config.toml
num_hidden_layers = 15
qk_norm = true
init_std_up = 0.0331
schedule = "wsd"
max_seq_len = 2048
Each number is 500 + 25 x the weight over the matrix's rms, rounded and kept within 0 to 999. Layers, rows and columns count from 0. Numbers have three digits each.

# layer 6 MLP gate, 1920x576, rms 0.0482, rows 1878-1892, columns 432-575
531501522497524487483463496465500468499486453488498486512541496513518482534516479506477553473499525516506499528469495509512439463457525518507516490483532468487501494497528503499485523500541512472458499540486518496478509521462511519500526512560495476511486482471513497519442511480532504525511496508527532479508450486488525507472495530510514499508483482484496508503487487504522491523496477499517438509494516469505500545509496452492473
521513482504492475494438488529504455510469508503507492494491505514509480525494533514497478514537514537466486512534504495498516501489543482535486515507456512526492500522521486501490498457523511512503507457505492489485486538503484527561567507474520533510498536486497489519517510515498455471501523505535456518488447475471523490537492477501510481495489488493483519491503470505537491494449455446542523517521514505502531508482502484535496
526485515551515457497487512506531478501505515494516515477493505507525519524523474450514503478472508478479508493485529505485489460455527558524488476545492506428545568523470457501496517490525510551518467519501495458510497500501507521516483471483494493487549475514461502501487515565454460542466525479477537482528537482539520509463532492490494536517499522480515540512492548522513530493500485502500545459505531506502498469496465501521511
513488510462516505453484524529490511450521495477491507494539493528480515488477495528489482477536508471530523525520469469539440499489480489495479502540483515470509473491492499527497526524490517462458517502454471535487493472540502509488516517532517469533496514527518461515514536496493552513515485448486476497512460550511526490550462520486500504530493500476485484508499454513531489508493544527506458491486478506525499489515477496504481
512506474525517551484471499517488515505469508484491469510467471503483488495505500531487502511447458554527459524518495489519491470495503514472526497538488493505531488493510474476501499493503502516493467551494490449500510475486512508506505510494523498518530468457549510490498554486514504512510506491542503471542493470513499467477461491491465518468500443445477491525517459527491451504505488526505461498502513496500495502463512533535451
495537485469503513537471501491483540520496510484482495499514500547517483481526497458521510474487523472515471478524574479483542515466499451518515462506464487485542524443571421458498488414496480557511500506517541476515511495469516521490438496501459494500520521500469484501482482496467520524526442474488536491531517535502506510530486504503455479503498535442495501557487504538525508499506496518502521481517470506516479519472532508491499
522491481514504468482457503534510453491481524501524465526479477510430501483483517493503490503538525533502507480486535469535538525477474495475475481461519508560502484483500474507531508503488475506476486496515553499543510522507515508513497530504466564498461479534472497467551480525459497469471534504494473513450471520480480543481503514527475455524525492491525501520470514512531507532522463494459467500479523457495497487493504493536508
511475491487525477578494518477496488478510498489512518470489487535466458496479482501484533540534491515515552451497498539506498512526456500511463456474510495542524473488471531492506488510470533465494495478531514507466518494498528468471452442548511532500476534536512535473540461527463448489514516510524502500494501524493500463495486456501497506497445479506526525486481500483519473509492509506483513496531503502516552524481494496500484
534525500511493499473497467523478497486504500460468462494489520553564487490512548489492495536506498485552477487495502497509468535530463506525477510486460458524441507491502505526453510495483515532537506516503501511499494519488490492453492524468527478497508558515488549504492475472530542533481517507479544492512470507505531472455481491501483490471446469459476486520494510542490457467538519493487523565472494493480534504514501485485544
483504501541495513495509508491448510507500482547479466492486520472499510516483468431485460489501518493499473513511514515496493465515521500453475508520477551449543469483518470470499492496501528503506495480525473504462481481501473458520453524470444536507519474503490494532526510531480544514502463521536520481498512512505477495479497518459495482497572471506525499460510526494478471495536535489529502475516477472573531478498477506505541
532493534486458477509496509476500530494507498519540501525481456483519478521527504484477532496481492496478532504469536573516519463504499474500507465498514495464507483486510536532540489458526486518517474460525499502473501443497509481491503482530521456466469560541525508538482459505495500474489523500448451497491530509522466531487508475477507490490477511480438546497497432495527501491500517522499501466478505490531493493490479495506516
503474508474491523493535489516470508478531514520517497463465446514498474551468479513531491508523467459489517542509497502545532493489489489463492516517498518519513502519506523477529489514518507446507493511515507519555521471505498505505491500500490489499459515555534491492452504490506504475477515525507480509470492507472478475493503502480502489516485512490490457517491499485504478502535489529459503539500468495496465521461520538500503
547506483469503463487508510503500482474505445487490524456493511539536516481503510547505455488467475493521458471468498477506491470508532482516484485488493469488456489513487540458489461484507500532535536511532490496499478512461483496497572483498510570481475514524536518489447493466485505502473477499483519485485495484501500466512511478524500508528486490505466520467479525519486465452523486508483460497474548494509432524482478531552472
472510519508474514486481508500511482502483464483498524515527480513496475522544482519504447461484518437553484469497481495474504531527486461484499510520504481474499469503452471507472550498508520447446499507512494512495483515490520488532501459485492497548539499507475485486506473458475496484522476479511473531519427532520542514505464518504499486483499446505526517482533499468531478491510479512513481542507508467512495509524479490467481
520515512465492544506519497516520508507540501503507499514547522475467511572471494482524496506451522499472469485488506521511484496499516512479473529494493478524495524482506543503460509531531458505527464485508468506486517496444518490487475512534486518520480486495499486474480513449495519523509463522466477479556508478510509474473487512517524493493457497516486556450516508529500507495506506549483473499489435487504473503523475503488515
# layer 6 MLP up, 1920x576, rms 0.0493, rows 1878-1892, columns 432-575
495499509483533522479475522533499517519463501493527477512505488512534534541474513485532439482463471445499506503520443470478475522505515475511492556510443510478487510529467493499497528491486479538499511479517506491524493494539490492496512460524482513495512492496485481460523537520471515483489513492478481479546510520491522509531519517508435479478511504536531575523515492456475490478488463524504516462537480536483466489514515544512504
460531480500473552496497498480485495490486504513482522501493514520489515487466523519575519512530497497483513524445492478507528519503520526474497529499476441531538505434449500519523543468542473514460488491504503462510494483516515500490561509522476499487491471543517479476493482485536523510462505528503513474526483500525524554474488544502489478486543504529513461444512547520480505511505486498484501487513504500476518491494469499519486
515460496496461491525514510484547462484548499443490480535490457500484531506476544450520489530488514483464523496440540500499488492470500484523491496462492486511529491500508470519511484498544534541546514444495460544447471489519443498494485497467478543498500480530542475491492530476448494500518506480467501502458509473577505490468482534533493540525489489514529541475506497528563519499512482504472525510450516526526484530500519508497508
499453467509535487481501508472524499492495510515543501551539470496499480479500509492451479489565477497481527476483527472528454520502509476489507468530534492499525445479511522484519549484527531496555437502557510518493489482510509487477474498486530499484505523525491485531499499508482491474481515526508494511501482491509475483470480505456501528489518555512466508488494509466545501472504507502459506546541506515488531557470506526477545
469516554514479501530494541524487491487522468522512456492552485486452522462486535505495515523502452504501483487510534481507514492510474501509503469492524509544487489464479519479528526462515502518506480487493546507503500483492529492504468523524523484480467463505494500478497522479528512501498517481505489505503482532486501497506525473471512476481481535492460472496512489527475496528486512512452475528499432491466518488503509500495450
505481465505495544465522524502511546448551480486534471505531534526542509465535534470526462502525537494529521417517527476471524486513482471495510465540527476483500483478510478499485510447496512503485497538490482506519462477503465548467491531503488510479502551490482500535510521523442546480542459515501501517549517543517542497485510532509476497485532506462533492514536479534493479510521504520504485502495506484520471461497517515485464
499502502507509566491535471429455480517514505521531473488505483528497468512506488495530516482487483494495481531536477514532479464492513509541523542515497490499500497537466497461462494512529473515508499469488525516534523533476475507505471491523536507521495513500488497530529499519508500501487483505496479545470476489508499477490523500507526462471490486493507445549477502438457500511525536502519465528511470503523468497472469527513491
492486488517502451509508487502479512476562489555500463505493501530512523469486504521516508492456489501509534508468504514475497520534500500516523468459543493477574499514500543541490498523464527514525526457511486498443519561461528468457494484482506526501487521490536527548551460497484464499432482515498508460502527512474501483522499458501488537512488455517532466462484507478512476533500525534475511499527513534491506525484538452505488
514501516496465488456481513478465462521491538515445527488444517475572530478475489432488498484501525485527473416510505511513526483510525518481550528482524498498484486494467521467479503523519510520549500456484517515484498493502479490499513506498506487461459528486523471483494507442501466516540509472487497470531484487501553496453518518512460484549518510524500446494490517463526472525518485514483481454537465481490473554485475507474494
480515492475501509521476499534502534478503474462509524506493527512463501502525507487520518476496506505510493401516504508545479536478491496550490471511525520540532539534499499455475553560467494476549518494514505499526526512502500487528526475474545494503518481496455487496518510508529520507522535481530487485523482529493476507527500476503504444482508507469498490466523461464493463503518512483501496526512537474502447539515531437488491
534468476542450500501532483458484524498555472480501497480505522501495522509454473516488493489492475491486519499477486493492553511491507435478468506492511513474525504471473477529506484493493511558471538500478507462537534478520501508483486503513509507524517544538449502547547512498515490519523552519470511488498506510535494484513516464499506536532497529474475538495540542490498519448520485451511493467491514474484510497482490509498524
459551511510481493509483506481517488486530447501508451502517498482520499507512444534497483463468498501517457552503478508509468512531524506517493471523493461523540528499526496469536491549460504483541492458542520520479572505508499501493515496521488514473508522521520480497562502450531514474520510518469481553527436531517490469512539456519482505479495471500530517488536485503489476486526499502479523482454477466522518464519461508501493
478528511550479504541497483500453473534489510484539524505518520520473467457449496537461519506481468541491451545473531473468477555457479535551461462484467512485496494476462499493499527487515469513458478510492451484530481455505540496524438492503523546458495526554448500465472513501473471488521523455518490502509488498475493495539466445530497433499499495469496462467516490526482482504498482493469495485539489472483531510486545542486516
475524469507553461505491474479526522444503494491471480495557505447484478509484484476479533508476528496468483539466532533502509499506486436473507491508530524477491544510510474463481491485470520486480459532529542495485444510569509496506510529504516522487478513510479501481495490484503501499487535501482530498521492515468485518526542491530489483523464498497506472491491478510473493513532495508538493526489457504511522512524502534484489
499504515529497522493502495472519452453477505482521487505532495527545524491545479507508490495481448510494496519480476482517487484490465456473523500505479539474476517544469465484475500455463537477557522496501510538510486505504521486498489507483506467506467523466493540493482502520460475517530503496474562535450487572457514555532510430527501475513504514498455482545513494509495494484538494517539491471529574483512521540481477459500507
# layer 6 MLP down (transposed), 1920x576, rms 0.0165, rows 1878-1892, columns 432-575
495525516499492518524525485494488466508470491487483478521479500494470492472503495540495548510500514483517527487526488500532491478506506538491484477530529508529472482474477477515473471530493503486510531477507497524514527496492497518466515492491498506486541509512510519502511513538434500496509463520529509469497493475527491515477557530476525512467493507536521482483511516486509448489524543447476556549490471484510509489487455476503493
485485518442508491521504542461531511524501499465506505485478514448476508504474492481505493521487501466499518491538534533484537455506493467501521469456527500533518476485463507493465452517464513487540512478528505510529547492513502511418508493509539435498510506479495457502498485467538499497462511468515488508499475493525462492517462484509473458505485489515498478499504515520516481536509536483483479491524542452468496523475517509411513
497510499514505464507486509492507493494494456489465487462479488526503557523519491508450503496505458559511480527523493505488476505490505483525521502482481516494512500429523510473502472511436523486494491515516475479476495471523504464488535521503518524528505480511508468448525486460497471539497533489493458535507522528464532522507452492480475499518543498513460490470474541457482510456495528496470503504490542543539486489507512519498513
535447560483471508464490518521471492479485522478491511486505558529508528495455502528497482489526573521486501481497531484491497480488533477501531525497504475478500502467511502471497520499529495495474486453499485524494495504477535487517529484483519505478495456476480523438505506501516489493477500535472495495521510534512472508505533478509502480477502519473534499529557472493486459493493501495511509486429504460507496504510510478485469
492508502517525526478493519460518520489482481499471471490526507474528514500504528454493460502494474466524505517498499522516500494479521507504474499491523515482489503451499464556470541528499515510484490499553540490546503521512497481528501503460486450479492498479534468510487503524526519482491475489489484510528550509505498462493459490538487537484520468521472447497487510497504497486499466478564474466505554489503524509527503430534488
507537458497485455483472509515461523529477502518505506482552524541525452455505461505510498466515546519541514479541474489468500515546523479494524468503501496492538515468512475555523529536511493473509518494498517505477489469492505480538472489512455526471501499441505499494510508480487482509493487476510488523506471469508483511498468473486444494485457481488486513484510487538476548508528506507533494509522494559482497522536572473524528
500507492488517488465500501493439463492474504484540465510488518500499523463519493514503452559501481462539485535514555506552503512509509488456483481563532545476517485505492473480500515497538555480512515517527542520522503492506473512502525513503528511521515494510574485509513457530481524513480438512492525507543453492512473487472504530519516465544494494505495500538499553488492520521493538473537510465512492456498501500505513499545483
502529529510498525492524593498465488473496493530496507539447496497512472524532462529526489493499514478508530460454469503495539532510465509538420487488533523506469455514546506499478500522462542516529501512540544507513498453547498476532517458525471539491525532537562535452506519509516501548504517486516505467548504521479491489495483493507530487572481499494516490435526499476517492461496486455534517523539469491471486480483517461475477
489495523495498480499501517486468504495506528520523525475472479515500530500488506462521526514451494525526494441489498488498508489466505533493562507475504516515500484497481525494484442501527514527532516523497492510465513466491488471502506505461473481476476510529493543548508503510535484475535458453499470518482446468462536486507526477509516468533481580503503475495479448512459500507482455510484501499521491470481495504506503472492515
512499489512501453541487466489512528494498509486503500471450519519506511544453490484531511504521483521469506507523554531510462498480502523450492488513521524452477539527510524511474530453544495501500487495500509490468526504491508514488522519478492549472450467487511478452536502518475481531494511529521503476511521503505494519520536530528508532517528508500503471544513540531466498540553478444447498534464476526519492490524475517545478
487533540490463504536529497484474533518524507519468499510514520477572459517491461493483513529475504467527511505502482551505514485503490488495461525496514474474534471501484504531536491524477509465511433527493532502527484476424509484516504470534468479479493533470498533485478494501499516489496475449503488494444513468534499493495474506491506492490539515530475472496453529486556508471513511545501505524458482536519490496473531488547482
515533512549529493498539498508497469520492513492506507486522501501512488508476453564508475482544467541540518513519491480475546513521479484498534497523489494506513498490523538485500501520481498505485495504521530491501528515493524449486525501496488467513507511498515517496489525523428513502529500540537467551510470495456542494468506472474529517463478503503519465475483452525490498495458499533486472494481543525499497528499492506510520
489515487508459455532436511529461488523524537504466451545488484502524481509488488474485497503521523518517514530514477468503523516493516452499507545484520502524481495505486467483530516491478525546533491504530533463499477510539474530455525525492504525508532524438531487512516490498516505541483491515503490508485479522516520473486556478455522483518466514484524514466474510458494525541515531497513495508498515521518466474484502449529494
566513455542458504475493499507489491455496502493489511482459546483475447453498500483516476492522514480512493503488517489487465492512516535532539532507523486483487471448479532523501472490493509501527513499508505497504512477515489549483446509492500521473511525489471519527464499493498486518475518486503468531511532499474448482476508493463521548481474492538512500477532546495505518485499558469489482513495520462508531462507483487511507
521499524522475515501459500523508505478476452496517502536552495464460522520523500495509497459451492489501502502520473437521467515443543477506545519517465521537512521543497540514528534475452539489532467466485537520506523503468449487498529495484529552539503547461503476498494485490525507506502531480487454468471513501510551509510503504546494503480512516515503511458519457519472472518497464490461475548550541480500460500463485498496505